config.toml
d_model = 256
positions = "learned"
qk_norm = false
extras = ["some layers without attention", "local attention windows", "hashed n-gram embeddings"]
beta1 = 0.9
weight_decay = 0.15
decay_fraction = 0.274
decay_shape = "linear"
batch_tokens = 65536
doc_mask = true
Each number is 200 + 30 x the weight over its row's rms, rounded and kept within 0 to 999. Layers, rows and columns count from 0. The size before them is the row's rms in percent of the matrix's.

# layer 12 attention key, 384x256, rms 0.059, rows 0-108, columns 64-127
089,213,148,222,168,166,190,237,130,200,137,222,258,205,239,201,185,228,180,193,172,141,163,134,219,207,234,129,199,240,202,186,219,173,150,214,143,215,139,198,276,159,223,192,179,229,232,224,136,254,222,176,153,192,243,235,179,192,193,231,199,179,167,150,211
114,186,208,206,206,261,207,227,183,188,190,194,224,195,177,245,225,268,228,186,170,209,257,181,228,189,214,200,153,204,184,218,171,184,168,217,178,209,183,176,213,158,173,187,246,241,229,225,176,155,208,153,202,207,224,183,231,192,147,179,230,185,153,213,233
132,224,211,200,201,228,217,147,187,268,181,240,219,164,215,195,225,190,251,200,239,186,179,222,234,238,167,186,137,247,212,219,218,201,175,152,153,183,219,232,180,182,194,202,246,214,283,218,197,208,235,222,139,158,186,157,172,194,158,231,210,177,138,210,214
097,185,202,212,188,160,247,256,141,231,159,213,230,209,226,238,172,176,180,228,172,165,181,160,221,232,210,152,197,176,252,203,212,207,156,219,161,192,177,184,217,161,265,191,173,195,195,237,159,219,236,191,189,151,175,194,147,231,214,196,188,181,190,167,210
092,209,192,236,193,191,245,235,143,214,134,257,258,156,230,218,193,154,237,219,188,188,178,157,200,240,220,171,221,157,219,189,212,179,135,202,169,196,193,242,223,145,250,180,219,138,222,178,168,251,231,173,209,130,206,218,177,238,215,230,193,174,201,168,231
104,186,202,219,181,195,271,181,164,244,184,221,268,181,218,258,187,137,182,199,204,160,220,190,193,218,204,179,210,168,217,198,217,206,180,190,174,172,130,210,173,211,246,167,209,202,214,181,165,272,231,197,205,167,157,171,186,206,252,231,177,200,192,183,219
106,223,194,182,226,217,209,206,221,167,185,199,166,186,208,218,213,168,240,228,236,180,205,204,163,190,189,212,191,152,206,209,196,193,246,134,197,168,159,163,205,275,189,167,194,198,190,179,208,238,176,213,195,223,169,131,265,181,235,226,169,213,199,231,185
086,153,233,188,192,209,188,177,238,204,262,212,152,196,162,184,244,234,188,207,219,220,251,256,168,185,200,209,211,200,189,183,166,246,253,218,210,251,252,208,121,212,194,195,223,186,187,167,271,170,198,197,220,226,163,243,200,158,208,209,173,185,220,272,208
097,258,200,194,228,204,270,168,248,247,226,240,162,217,173,175,237,224,215,178,191,239,248,232,182,221,183,213,182,188,200,242,142,183,199,189,247,227,261,206,175,206,197,248,188,200,169,155,237,243,236,192,222,184,237,228,193,192,213,222,201,226,205,221,210
100,187,233,198,192,181,135,222,167,222,165,247,227,191,254,171,225,177,191,211,247,224,132,191,180,177,153,179,226,234,261,172,245,186,245,204,153,245,171,175,206,196,208,183,209,167,247,144,196,219,171,186,112,238,152,211,187,188,202,226,215,227,175,159,202
132,184,208,229,211,208,198,191,192,210,239,193,216,252,181,240,214,187,217,196,231,148,194,230,240,227,268,166,137,214,218,188,193,194,182,187,206,192,215,208,227,196,186,193,181,229,188,187,163,192,260,216,168,203,160,182,175,148,181,237,183,167,189,228,158
104,186,173,206,181,239,256,178,239,209,190,196,223,191,157,205,187,234,156,179,197,152,266,235,220,138,181,214,181,187,183,215,189,252,146,190,176,175,188,223,171,215,188,215,187,182,214,226,202,180,205,201,247,184,206,196,228,182,270,191,200,168,188,241,213
092,189,240,174,179,151,193,205,195,170,211,269,205,163,212,135,179,149,228,211,197,254,153,158,163,201,212,210,205,227,227,189,268,148,235,193,216,233,177,168,204,196,182,189,182,193,205,192,167,215,182,164,156,203,163,187,216,198,191,228,168,226,226,147,200
101,212,172,233,161,217,162,236,119,211,148,201,246,154,225,219,209,243,186,171,168,171,178,158,229,253,248,165,187,231,230,175,257,178,144,221,159,210,181,244,254,134,239,145,215,193,231,190,181,206,233,188,161,165,237,214,165,203,172,142,187,175,158,176,223
106,205,184,245,176,159,267,199,112,247,216,201,237,176,211,214,191,218,183,156,163,210,194,188,217,233,266,174,181,210,238,179,199,180,167,186,156,185,178,237,233,149,255,183,172,218,197,192,169,211,250,209,189,187,220,254,176,167,200,201,201,209,159,157,219
112,202,192,182,207,207,186,222,208,170,226,145,177,172,204,218,175,188,192,212,170,205,176,197,162,175,227,196,217,173,200,193,223,158,243,171,266,168,162,171,239,235,179,235,141,275,163,216,143,197,150,226,226,219,136,151,249,212,212,220,190,190,196,218,177
117,181,174,198,197,150,171,213,138,237,192,223,227,207,229,154,186,199,168,198,207,214,152,149,216,224,203,205,228,241,248,154,203,178,172,229,149,211,238,179,244,165,205,209,194,157,228,157,225,195,196,199,165,232,207,277,159,187,198,179,183,194,195,154,222
087,204,171,226,231,142,196,228,165,180,177,206,231,214,204,223,218,195,206,213,191,154,194,153,222,195,207,130,206,233,226,176,264,170,169,211,190,163,196,211,230,140,252,174,200,202,201,272,183,198,208,184,130,206,201,183,197,249,134,194,232,198,172,173,194
089,192,186,233,216,192,199,252,140,216,133,219,252,205,244,199,215,198,214,241,205,170,174,159,220,269,226,150,222,208,216,169,270,201,160,209,157,201,198,221,238,164,266,165,244,166,222,164,176,252,235,190,150,192,211,228,155,228,216,220,201,176,190,160,199
089,225,184,196,173,193,244,259,134,193,147,183,214,197,265,213,151,162,228,203,213,164,196,161,223,213,179,164,191,173,232,197,239,172,160,216,175,195,160,197,219,203,273,196,219,207,163,234,119,226,199,204,162,165,203,157,157,234,213,222,172,207,190,168,207
115,194,163,202,183,149,149,258,140,176,161,225,234,240,212,200,178,227,201,181,204,217,161,135,224,217,209,217,189,233,205,188,217,174,168,178,152,204,216,189,266,182,232,194,232,175,226,232,226,162,172,170,142,185,268,207,189,237,144,188,202,168,207,159,225
081,216,207,190,237,195,196,175,272,232,283,180,138,201,208,150,225,216,191,184,181,230,198,238,195,150,166,219,198,224,227,219,145,215,283,166,238,219,246,156,143,215,178,240,181,263,182,206,255,166,172,228,243,233,188,230,242,182,194,190,214,225,188,251,196
109,148,194,245,174,186,174,172,126,178,171,199,265,269,218,260,232,244,190,192,240,157,226,155,221,248,217,137,250,195,231,179,202,187,160,229,122,196,170,233,241,173,255,159,213,190,210,190,193,205,226,202,166,189,246,215,189,213,204,156,213,204,151,188,204
110,182,254,178,217,209,56,271,203,153,180,216,194,222,211,177,189,179,197,206,223,224,158,132,164,210,208,210,235,211,173,170,218,159,208,190,226,212,187,143,244,218,197,215,204,241,218,220,215,144,149,186,184,211,186,207,192,227,176,190,219,207,202,177,195
117,220,169,162,171,144,247,235,231,227,183,233,194,155,194,152,164,199,166,165,170,224,180,167,221,180,173,218,178,175,214,189,266,191,161,177,199,210,229,170,219,181,207,188,215,224,268,239,202,244,193,212,163,216,178,231,165,216,172,198,183,233,217,139,202
107,192,191,215,179,166,174,214,176,248,143,224,213,174,226,201,162,243,176,175,176,240,155,140,221,215,210,205,232,182,210,195,216,215,209,221,176,184,229,172,251,144,213,245,205,222,256,236,202,142,153,162,148,186,229,199,181,223,163,157,212,213,139,161,208
101,191,235,197,201,271,243,208,237,150,225,178,155,155,155,218,187,209,204,203,207,200,278,240,201,173,173,232,182,179,158,221,129,245,200,201,244,207,199,190,201,266,166,190,237,209,152,176,237,171,175,237,262,193,181,204,197,181,227,207,213,205,215,259,194
092,180,188,169,225,253,193,165,212,218,217,196,213,214,197,230,222,180,210,200,235,168,266,199,224,186,190,205,185,203,171,189,155,225,147,191,188,218,205,216,206,248,176,206,225,216,213,239,180,186,200,252,243,178,181,201,217,205,216,205,202,162,147,264,209
104,167,205,168,217,253,115,185,205,201,253,226,172,260,176,177,243,163,231,196,248,208,219,184,181,205,220,211,186,221,226,189,124,231,245,194,206,255,234,211,185,248,198,221,209,210,161,185,244,177,192,210,225,186,197,238,207,227,201,184,210,194,157,230,208
135,164,238,209,187,180,151,239,212,168,169,257,258,139,182,195,183,221,198,202,219,185,228,157,168,226,202,208,232,185,213,211,211,219,131,237,167,227,211,160,256,181,220,192,249,206,273,225,237,192,189,155,175,218,177,187,200,181,197,176,229,203,183,184,267
115,231,213,223,177,183,201,233,187,237,201,245,238,182,200,164,217,245,200,191,188,199,209,192,206,265,209,213,179,226,208,196,225,195,127,205,153,214,241,208,187,103,218,202,201,185,234,192,196,225,220,170,159,193,238,197,172,171,181,196,197,201,163,159,206
114,200,204,189,239,216,262,195,229,281,243,230,229,216,199,221,222,176,213,215,203,183,245,203,193,245,200,186,173,214,222,193,145,212,140,226,146,205,233,201,196,146,242,194,212,181,180,212,215,233,222,255,177,179,197,237,165,197,203,227,157,200,126,226,215
104,173,243,238,202,186,161,206,154,199,175,193,211,197,185,205,182,207,221,185,175,225,119,195,212,212,208,193,223,198,234,186,268,175,239,189,183,167,251,242,241,173,198,190,145,214,241,130,209,174,182,181,131,210,192,186,198,176,161,200,217,200,218,162,186
105,186,223,210,226,189,221,218,205,160,212,258,214,238,177,234,203,165,225,209,229,142,240,189,219,212,215,158,188,220,171,213,251,203,111,219,188,172,192,223,225,163,186,161,200,144,212,198,159,211,233,151,145,179,178,217,203,252,187,228,209,185,211,166,212
089,212,226,195,207,141,198,262,169,200,130,191,214,161,236,148,198,177,220,244,178,221,112,169,210,218,189,186,202,201,213,195,268,202,209,205,158,198,190,173,253,144,215,175,175,188,225,158,226,240,182,195,136,178,231,201,193,220,191,214,174,199,196,136,200
096,154,168,151,239,229,182,149,208,239,290,167,158,207,190,218,237,146,204,185,201,187,249,243,154,205,194,211,194,205,223,220,136,225,209,168,198,207,190,218,144,257,207,206,216,227,135,182,183,226,229,245,232,232,154,211,203,182,187,217,195,184,203,242,194
093,220,180,199,193,142,231,242,154,172,147,223,232,198,289,211,210,171,195,205,184,197,145,142,203,233,195,134,233,206,244,182,255,181,181,214,121,208,145,206,214,148,253,180,185,185,184,176,144,270,230,197,142,196,209,193,168,234,209,220,169,183,199,144,235
113,161,171,175,184,201,197,198,208,211,181,214,206,181,181,203,215,240,189,192,194,223,236,217,208,184,199,247,205,181,191,186,167,225,204,204,177,228,218,171,170,227,190,212,219,171,191,188,285,170,170,211,221,194,237,208,213,194,244,162,199,225,222,211,224
091,203,204,180,196,225,193,124,235,191,217,180,144,162,162,207,197,229,196,183,198,222,222,239,234,181,201,245,197,184,140,244,144,241,230,166,255,192,255,204,152,281,156,227,210,251,207,216,242,128,172,164,275,193,231,216,253,201,213,197,229,215,221,223,212
110,196,163,194,220,176,197,189,177,242,200,213,263,216,198,238,221,209,159,199,173,152,253,202,217,189,171,193,185,198,214,198,173,177,174,240,167,220,186,144,192,171,210,224,167,222,208,206,170,206,227,205,153,251,185,191,188,175,221,209,170,211,167,245,163
113,212,228,167,252,180,187,158,273,224,249,205,111,247,217,158,259,153,183,218,242,222,209,249,183,211,192,227,201,211,175,207,205,214,237,171,241,227,231,189,176,232,192,168,207,192,154,199,187,200,230,246,169,213,205,198,149,204,220,228,179,232,227,243,158
114,231,203,200,186,200,186,133,188,208,174,247,159,176,190,218,227,238,236,166,211,199,200,191,251,205,173,218,131,215,167,234,211,201,162,180,233,222,202,247,184,190,202,174,212,182,238,249,232,166,223,174,217,194,253,187,185,226,185,180,236,183,183,183,177
098,162,209,205,185,222,194,170,215,188,248,145,141,251,155,216,212,194,169,190,241,190,252,256,200,137,211,185,221,180,157,203,148,217,244,189,247,202,214,188,202,290,173,243,214,222,161,222,267,138,149,262,279,195,168,199,195,206,213,176,203,192,216,248,186
098,154,223,218,202,185,207,199,193,203,189,219,218,258,146,235,190,187,148,198,206,206,192,168,200,212,266,184,234,238,169,192,240,157,177,225,149,146,203,232,256,159,224,174,197,201,217,248,165,214,191,166,157,192,223,196,163,216,166,204,213,174,182,152,175
129,210,166,196,166,192,194,221,194,222,187,251,231,188,186,176,201,215,177,191,163,229,212,125,200,209,189,230,257,176,207,217,158,179,172,264,154,267,212,168,219,163,235,188,239,164,221,173,208,241,165,164,231,225,230,244,212,219,238,184,212,260,217,182,239
102,168,204,204,214,224,217,180,226,231,245,242,217,221,162,185,281,200,191,196,183,233,232,200,180,203,189,199,187,194,194,223,71,217,212,202,191,251,230,186,189,188,254,208,191,203,178,199,223,210,240,202,237,199,224,244,194,207,210,198,203,225,145,240,185
102,232,195,210,164,168,244,250,182,217,201,220,225,115,178,154,144,223,231,196,130,231,146,182,177,230,195,228,180,157,236,223,150,174,175,172,223,196,212,214,241,181,246,144,221,262,223,180,169,212,207,177,176,222,175,194,226,202,195,191,208,244,208,148,236
093,191,210,157,234,215,177,200,272,180,243,202,130,166,176,176,150,197,192,188,229,240,209,211,198,181,187,264,184,208,146,191,183,223,230,127,292,186,238,178,186,222,149,202,189,228,173,199,245,183,179,232,243,241,184,243,241,203,205,199,192,198,244,238,217
085,220,203,237,177,184,189,243,147,230,168,205,247,192,237,181,203,194,213,211,235,180,180,168,176,236,228,140,229,189,242,196,241,194,123,224,168,224,166,184,247,159,234,198,201,222,252,204,157,232,233,171,136,158,205,181,159,241,213,208,185,199,144,168,205
113,230,170,215,202,138,277,241,158,209,183,196,203,165,203,177,126,176,189,204,155,217,157,200,189,221,199,185,175,177,238,188,251,186,189,187,229,146,203,205,204,178,209,211,172,199,186,190,125,197,171,196,206,171,164,203,186,217,210,200,187,199,228,137,212
131,205,237,137,197,209,175,208,278,166,227,262,169,182,161,171,189,161,211,235,236,185,208,211,167,173,151,225,162,223,186,226,230,241,168,200,246,219,203,190,184,215,158,186,248,167,250,221,208,238,189,178,202,215,149,168,172,160,211,213,200,212,210,191,236
123,235,244,214,218,230,211,181,188,191,143,227,221,139,202,256,194,225,229,189,206,172,251,231,217,214,159,189,167,206,197,227,235,184,175,177,224,180,171,281,168,174,253,163,235,212,242,228,200,204,206,160,157,180,219,102,209,205,162,196,234,228,168,190,241
094,182,224,191,185,225,191,152,225,202,282,202,159,166,184,154,209,230,179,169,222,215,203,211,196,215,216,259,205,156,160,214,123,210,192,220,221,201,228,178,171,203,159,204,214,194,165,162,238,183,183,188,311,208,223,242,236,177,252,186,200,209,224,236,203
105,217,197,214,153,166,169,248,171,224,191,237,247,201,258,147,188,203,171,209,185,213,162,144,190,219,218,188,235,196,251,178,146,189,200,258,148,248,206,97,240,188,209,228,197,238,211,184,188,201,171,188,198,180,181,209,166,160,229,213,201,224,153,185,226
105,174,183,223,170,117,246,197,140,241,145,196,222,175,262,179,176,198,163,182,145,210,150,148,185,170,193,164,202,189,231,184,210,191,211,222,128,181,156,180,206,153,229,210,162,204,227,171,172,215,178,212,174,135,196,194,192,215,223,190,174,202,163,157,232
104,179,203,237,187,244,214,244,158,167,155,203,294,165,170,242,161,234,171,197,212,168,228,219,188,249,198,207,197,208,196,183,250,201,119,233,180,175,228,209,241,135,221,194,233,178,274,178,194,190,197,150,146,212,250,156,204,198,149,194,239,207,172,177,208
102,227,182,181,204,191,235,150,218,222,239,210,142,243,202,187,213,154,192,238,206,205,202,254,194,138,218,207,176,214,168,223,138,193,258,173,254,221,156,187,168,269,203,247,228,234,178,228,174,224,193,237,212,256,130,203,231,171,214,223,164,212,182,224,169
120,211,213,190,203,207,175,145,216,227,218,195,170,200,232,175,249,216,195,190,169,260,146,216,169,122,166,212,180,215,233,181,197,169,294,179,213,227,151,181,156,229,175,228,163,216,141,198,161,197,188,193,248,192,192,191,242,201,212,233,210,190,146,217,208
096,215,172,199,200,150,230,277,160,206,182,205,223,176,198,160,160,233,188,213,167,209,151,188,222,203,202,206,181,239,268,166,291,139,164,202,216,160,242,209,257,119,179,217,155,215,234,181,170,201,205,191,162,221,203,224,198,185,180,199,180,185,211,126,201
139,202,225,165,241,205,221,194,276,218,237,216,147,223,182,209,226,143,232,223,243,175,242,259,156,221,178,181,212,204,181,210,197,194,219,180,211,207,213,227,163,202,221,176,214,123,188,163,230,289,223,215,194,230,172,187,173,185,204,233,180,171,224,209,180
093,195,199,250,181,165,198,244,155,231,153,219,234,215,223,217,212,184,218,195,161,176,164,160,204,223,216,155,222,190,215,182,199,196,161,198,145,183,183,215,230,150,265,180,207,186,213,241,159,180,220,164,161,120,222,193,172,250,184,183,165,183,163,160,243
100,204,211,249,196,228,243,220,149,270,119,223,277,182,202,193,207,180,180,220,217,203,178,166,188,248,200,133,222,190,220,171,209,203,156,215,152,185,235,220,273,181,250,189,219,182,248,177,206,254,195,186,163,212,183,218,162,208,203,179,193,205,169,190,210
125,225,188,216,212,155,158,253,168,214,261,193,184,269,203,173,186,144,221,194,217,210,173,175,180,243,249,161,200,216,252,206,200,164,212,181,217,241,222,189,267,184,241,194,180,230,166,162,193,197,214,235,169,243,176,222,147,166,158,208,165,190,202,165,199
089,161,185,155,219,222,176,159,229,140,255,186,182,241,190,197,233,176,190,177,270,188,254,225,197,155,218,214,183,224,172,242,180,260,183,223,222,236,181,200,163,247,165,208,205,173,170,191,217,182,242,188,217,203,172,199,234,169,220,197,220,169,233,253,145
112,178,166,184,209,202,177,182,218,120,190,209,140,207,199,174,171,203,247,181,231,207,201,195,224,171,168,231,204,241,157,228,205,220,220,196,263,247,205,208,213,271,149,235,212,213,166,205,281,140,137,170,246,204,198,173,243,193,224,226,217,144,262,240,200
103,205,162,242,169,162,257,239,147,209,165,184,263,170,252,205,172,192,208,208,152,216,190,187,250,208,173,155,194,205,267,225,212,166,158,251,174,164,221,191,229,152,202,246,149,237,195,244,117,198,223,192,182,178,183,174,194,200,204,272,176,184,195,168,193
098,181,198,208,207,134,216,212,174,192,176,198,214,218,193,201,169,206,207,212,212,208,172,205,207,191,163,153,227,197,212,170,240,175,185,247,183,179,223,200,162,171,216,226,197,156,251,201,172,224,195,154,139,196,203,163,190,163,196,169,199,173,229,194,214
134,223,213,162,185,183,110,252,211,126,203,171,163,232,207,154,199,201,167,184,182,240,166,184,169,167,193,223,246,209,203,217,209,201,238,200,255,231,190,159,184,229,199,203,203,234,136,235,215,162,173,186,233,211,210,208,183,245,160,176,193,209,245,178,217
120,163,178,223,198,233,198,184,199,166,215,153,189,190,221,231,206,239,187,218,169,191,197,181,190,223,223,225,227,141,148,206,139,207,243,221,219,247,130,190,211,220,221,176,234,164,145,162,203,226,186,194,255,264,253,206,234,190,210,162,200,220,201,231,176
105,199,168,225,192,180,202,239,161,174,166,200,239,178,192,212,120,259,165,197,198,175,167,159,218,198,202,232,192,176,235,193,254,182,138,246,186,191,247,237,276,175,225,152,209,226,229,183,178,197,175,178,178,233,225,226,206,164,182,155,235,179,239,151,184
108,143,175,217,180,188,238,206,237,238,210,151,182,211,193,230,225,198,152,187,153,205,202,219,183,145,203,197,229,162,199,203,117,245,231,193,173,188,143,193,152,240,215,199,208,220,153,204,195,195,186,222,248,179,195,248,203,219,207,166,180,201,216,212,205
101,178,202,168,231,241,144,168,253,145,254,175,180,221,189,233,240,230,231,190,219,194,245,225,203,163,213,192,180,216,188,220,173,216,212,191,218,243,191,180,172,275,158,227,186,201,190,221,205,180,218,186,242,203,164,128,218,225,193,221,193,201,182,258,173
093,206,216,206,198,283,209,149,238,207,223,220,163,234,192,228,273,209,205,207,228,218,199,227,194,146,199,217,198,180,158,192,160,271,209,159,222,216,197,199,154,238,197,230,221,201,196,200,210,200,182,253,291,185,176,197,197,184,211,209,201,216,156,284,228
113,204,141,170,194,173,183,282,173,156,172,190,198,203,221,209,136,180,219,210,159,180,209,131,218,204,203,199,204,220,212,203,183,176,182,201,194,166,131,167,221,209,222,218,236,232,172,266,204,182,167,175,180,226,193,186,252,288,171,204,208,142,248,139,232
098,180,164,192,224,221,216,142,230,227,261,211,166,230,178,195,277,181,201,224,219,205,208,238,170,228,191,209,227,191,197,203,161,216,242,214,262,202,231,272,131,197,220,192,217,188,184,186,231,213,230,191,196,191,207,227,178,252,196,158,193,213,220,218,191
101,204,209,185,184,200,210,220,179,156,172,203,219,195,223,238,175,155,247,232,242,171,187,161,210,219,205,154,210,204,192,198,239,178,191,193,258,188,148,223,249,234,232,187,231,200,228,219,173,207,222,186,183,193,174,161,219,212,181,224,186,177,188,172,217
115,174,226,234,185,233,210,161,185,177,185,175,192,162,204,236,213,238,171,194,192,194,205,236,203,132,192,197,189,196,184,205,202,227,212,178,182,191,123,257,160,203,192,187,182,187,163,184,170,178,241,173,262,158,216,199,228,212,229,153,218,163,205,214,204
095,195,242,169,227,189,146,278,177,206,212,203,193,214,216,174,175,151,184,221,253,196,165,172,151,203,197,191,215,208,238,170,257,196,191,180,195,182,182,183,271,200,201,184,231,184,213,226,195,209,186,252,128,216,140,185,175,214,167,215,175,172,185,161,226
103,193,228,233,211,159,174,252,140,209,173,208,242,204,257,196,225,200,249,211,169,203,158,170,208,238,240,196,202,212,260,169,219,129,211,227,164,220,182,170,248,167,240,174,159,213,207,144,172,202,214,183,124,198,230,211,203,203,179,220,186,217,191,176,226
101,213,216,139,177,223,159,183,252,186,247,221,172,164,199,173,202,191,218,183,208,217,253,259,193,208,172,240,160,200,200,242,204,233,192,159,255,217,235,231,181,227,159,217,255,207,238,255,217,181,178,195,237,213,158,209,170,195,198,202,183,239,205,241,226
085,232,173,216,195,170,241,250,140,220,126,205,227,200,250,213,162,223,178,197,172,151,139,179,220,211,206,152,227,229,230,169,261,195,181,212,187,180,142,218,240,148,264,173,196,213,254,196,173,215,228,209,161,201,206,198,106,213,151,175,204,169,185,155,202
100,202,225,242,209,185,181,244,188,138,193,235,237,167,204,216,214,222,206,208,180,162,163,177,168,227,230,154,205,172,170,196,237,173,151,251,183,180,182,225,192,166,179,133,202,136,208,206,145,229,255,123,184,219,220,171,231,201,170,190,231,181,215,169,221
092,187,148,196,165,202,246,205,177,213,202,207,215,210,196,210,186,248,166,189,173,216,233,197,234,198,196,218,173,185,182,198,163,239,195,224,196,192,244,206,210,199,205,202,203,197,161,169,205,177,173,202,257,172,265,248,227,182,225,155,218,193,221,255,216
112,180,162,224,192,164,212,201,136,185,183,193,221,237,265,278,179,203,191,192,183,204,172,145,238,210,233,145,231,207,256,212,176,150,203,213,185,193,167,170,227,223,241,213,164,265,196,194,151,191,225,173,182,183,226,188,210,216,206,174,193,186,176,195,182
128,174,180,197,250,259,188,148,211,175,205,162,192,309,188,251,206,191,238,218,257,137,240,205,219,189,230,176,209,221,175,219,183,203,247,149,217,188,174,224,223,291,213,174,232,211,170,217,223,162,194,230,223,179,219,189,227,218,195,198,204,143,206,224,155
145,196,183,225,188,243,238,204,148,186,187,170,219,178,171,245,148,174,214,214,232,163,210,213,253,225,267,187,193,163,198,222,187,201,151,161,224,158,194,239,258,230,213,183,241,212,253,219,186,164,180,197,223,157,178,166,265,206,219,178,228,191,203,183,191
130,233,233,212,265,182,239,205,174,246,209,229,190,173,196,182,196,173,266,213,218,231,178,222,237,253,220,194,161,183,229,194,242,175,188,159,170,168,236,226,220,150,220,146,182,179,209,123,211,250,256,199,157,188,186,186,179,180,194,247,160,205,201,163,198
099,213,229,191,171,194,192,255,175,157,161,207,197,183,226,182,184,172,182,199,226,201,182,170,185,189,208,189,236,182,206,178,235,216,194,191,199,209,138,178,233,256,227,184,234,206,191,185,190,218,155,189,188,186,200,150,198,232,209,216,188,203,204,175,259
081,173,222,201,215,217,189,157,256,182,242,169,174,244,178,207,234,228,179,212,235,188,220,219,182,126,220,208,169,189,177,237,156,246,217,221,203,199,204,207,105,247,151,220,207,182,232,190,243,181,236,171,245,225,213,197,240,204,230,225,223,224,216,290,147
100,164,186,244,180,167,172,175,146,212,209,221,281,210,174,240,202,214,192,185,201,189,180,177,190,255,229,155,222,203,222,185,197,179,177,241,154,196,195,230,220,158,249,173,182,200,254,190,185,239,230,177,178,168,216,237,200,159,178,184,215,212,174,159,239
097,173,229,206,177,251,144,123,209,174,277,168,167,213,180,231,274,226,201,198,186,180,203,224,169,189,216,240,206,197,192,207,106,214,250,181,183,226,165,189,159,259,162,201,219,218,214,183,220,172,206,225,223,238,217,215,227,149,197,162,201,200,168,241,182
093,193,225,230,172,265,230,122,228,219,227,180,203,216,204,218,255,191,147,178,222,149,256,238,202,177,216,208,199,181,168,202,172,258,201,162,185,177,187,187,152,215,207,216,210,223,188,217,266,171,204,242,248,164,177,210,191,212,228,181,204,203,163,268,161
088,227,171,199,179,178,219,257,171,233,161,185,209,192,251,193,141,169,198,232,168,181,150,154,177,244,203,179,216,187,233,210,241,190,178,209,167,189,158,183,271,151,229,215,154,241,204,215,143,244,185,212,178,175,210,225,175,207,203,233,152,180,194,151,197
108,240,204,185,180,160,224,243,170,242,142,242,189,159,238,147,158,195,223,202,156,259,156,162,194,186,147,195,209,184,213,214,232,170,204,209,216,190,163,182,197,147,260,202,199,194,223,221,162,213,213,163,162,187,189,172,198,242,177,197,194,209,161,152,263
095,237,208,245,166,188,216,220,186,181,155,217,192,205,220,192,144,198,200,216,142,226,130,171,202,250,210,195,208,175,209,190,240,156,240,192,232,172,180,236,219,208,250,157,192,172,175,189,181,234,187,196,173,216,264,191,198,163,193,216,180,242,214,180,194
108,207,167,201,163,144,229,230,133,262,147,216,219,191,258,166,160,214,166,176,158,242,134,130,210,192,179,196,209,177,251,164,237,191,191,240,161,190,190,167,206,129,204,212,160,195,221,187,159,189,186,195,165,172,224,216,184,228,210,201,178,204,195,169,238
100,208,164,181,187,165,195,189,259,202,264,173,123,267,185,162,219,212,127,183,181,254,216,236,176,135,168,214,217,180,185,213,157,204,259,190,269,234,211,168,159,230,173,268,177,234,151,266,213,174,177,223,204,234,142,195,202,232,177,183,210,247,232,216,161
129,202,242,200,211,212,195,261,180,162,177,193,192,242,236,250,190,189,205,221,244,166,217,155,193,218,210,186,240,185,220,179,238,214,196,162,187,182,181,204,251,231,220,192,222,185,161,210,227,185,191,242,197,165,178,199,181,243,206,216,192,169,205,179,219
105,217,171,171,215,213,215,179,262,174,298,190,152,256,161,188,210,180,227,230,205,188,259,237,179,174,206,213,188,216,148,219,161,201,225,165,300,194,229,181,166,235,164,259,194,223,161,261,206,164,185,193,236,209,177,137,243,184,218,227,180,179,237,258,161
088,197,174,205,187,175,237,241,129,195,175,212,223,219,229,225,171,204,156,194,217,166,141,176,188,223,227,162,248,176,243,202,204,175,194,200,189,189,138,200,277,171,230,186,222,237,228,172,183,252,216,198,145,188,211,179,176,189,190,195,184,180,173,122,219
127,216,187,208,150,176,145,221,163,199,221,225,232,142,204,142,188,244,175,185,182,245,167,174,212,222,211,231,190,187,220,206,170,193,197,219,213,226,265,194,243,184,215,203,231,193,215,177,244,162,193,146,195,221,209,233,210,182,196,180,207,230,216,164,222
090,199,205,184,232,197,194,248,211,180,147,222,220,144,243,167,153,169,295,201,190,205,171,159,200,229,192,209,212,196,213,175,275,147,172,166,172,197,181,227,233,171,233,153,163,129,181,179,153,226,198,178,179,187,210,211,195,240,197,239,221,180,232,151,221
103,225,195,198,212,159,196,266,218,183,210,236,199,125,191,153,176,221,243,194,177,236,185,171,168,225,202,238,182,198,228,201,257,196,155,159,204,222,215,179,213,165,194,187,187,196,218,195,183,218,222,154,151,216,151,173,195,205,180,236,193,227,218,162,203
128,198,177,233,136,110,277,245,172,238,197,186,218,161,214,138,143,210,153,161,109,243,177,176,207,176,163,179,214,174,248,207,184,230,183,214,173,182,177,168,200,144,217,226,160,248,195,229,183,230,185,183,204,209,206,221,192,238,169,152,198,199,210,138,262
097,203,206,169,206,159,146,234,163,186,187,192,219,191,225,180,207,158,227,222,216,223,177,162,206,214,195,198,217,228,263,148,252,145,226,173,215,215,182,171,219,202,198,209,189,186,197,189,176,179,201,190,183,190,158,191,171,241,178,265,186,186,186,177,231
102,220,236,187,202,185,141,258,175,169,177,221,185,228,251,212,212,140,208,231,224,188,177,152,177,214,203,191,215,221,243,189,229,165,188,222,208,211,155,180,254,209,220,180,216,237,208,227,132,207,216,169,158,207,156,184,180,224,174,231,181,166,196,163,195
120,180,148,253,129,160,264,212,133,273,188,198,223,210,242,180,140,231,127,179,163,219,162,169,241,207,241,177,235,187,246,175,152,202,187,247,163,181,208,220,221,180,231,243,207,232,191,205,199,189,180,227,192,207,208,273,191,164,216,158,191,189,195,168,187
108,173,241,251,182,210,213,203,157,228,196,235,244,182,188,236,200,193,215,181,225,191,245,193,221,277,243,172,202,216,237,181,221,185,162,190,146,171,208,244,257,176,235,136,213,221,236,142,200,229,260,186,157,173,217,214,184,177,197,165,194,192,190,178,222
087,216,168,263,160,192,262,272,127,197,136,206,263,179,244,199,169,209,191,211,156,172,190,166,206,268,224,132,201,187,232,188,260,184,149,205,133,187,156,240,228,151,277,185,189,185,235,154,149,248,225,194,182,196,234,190,156,182,184,178,204,205,178,162,223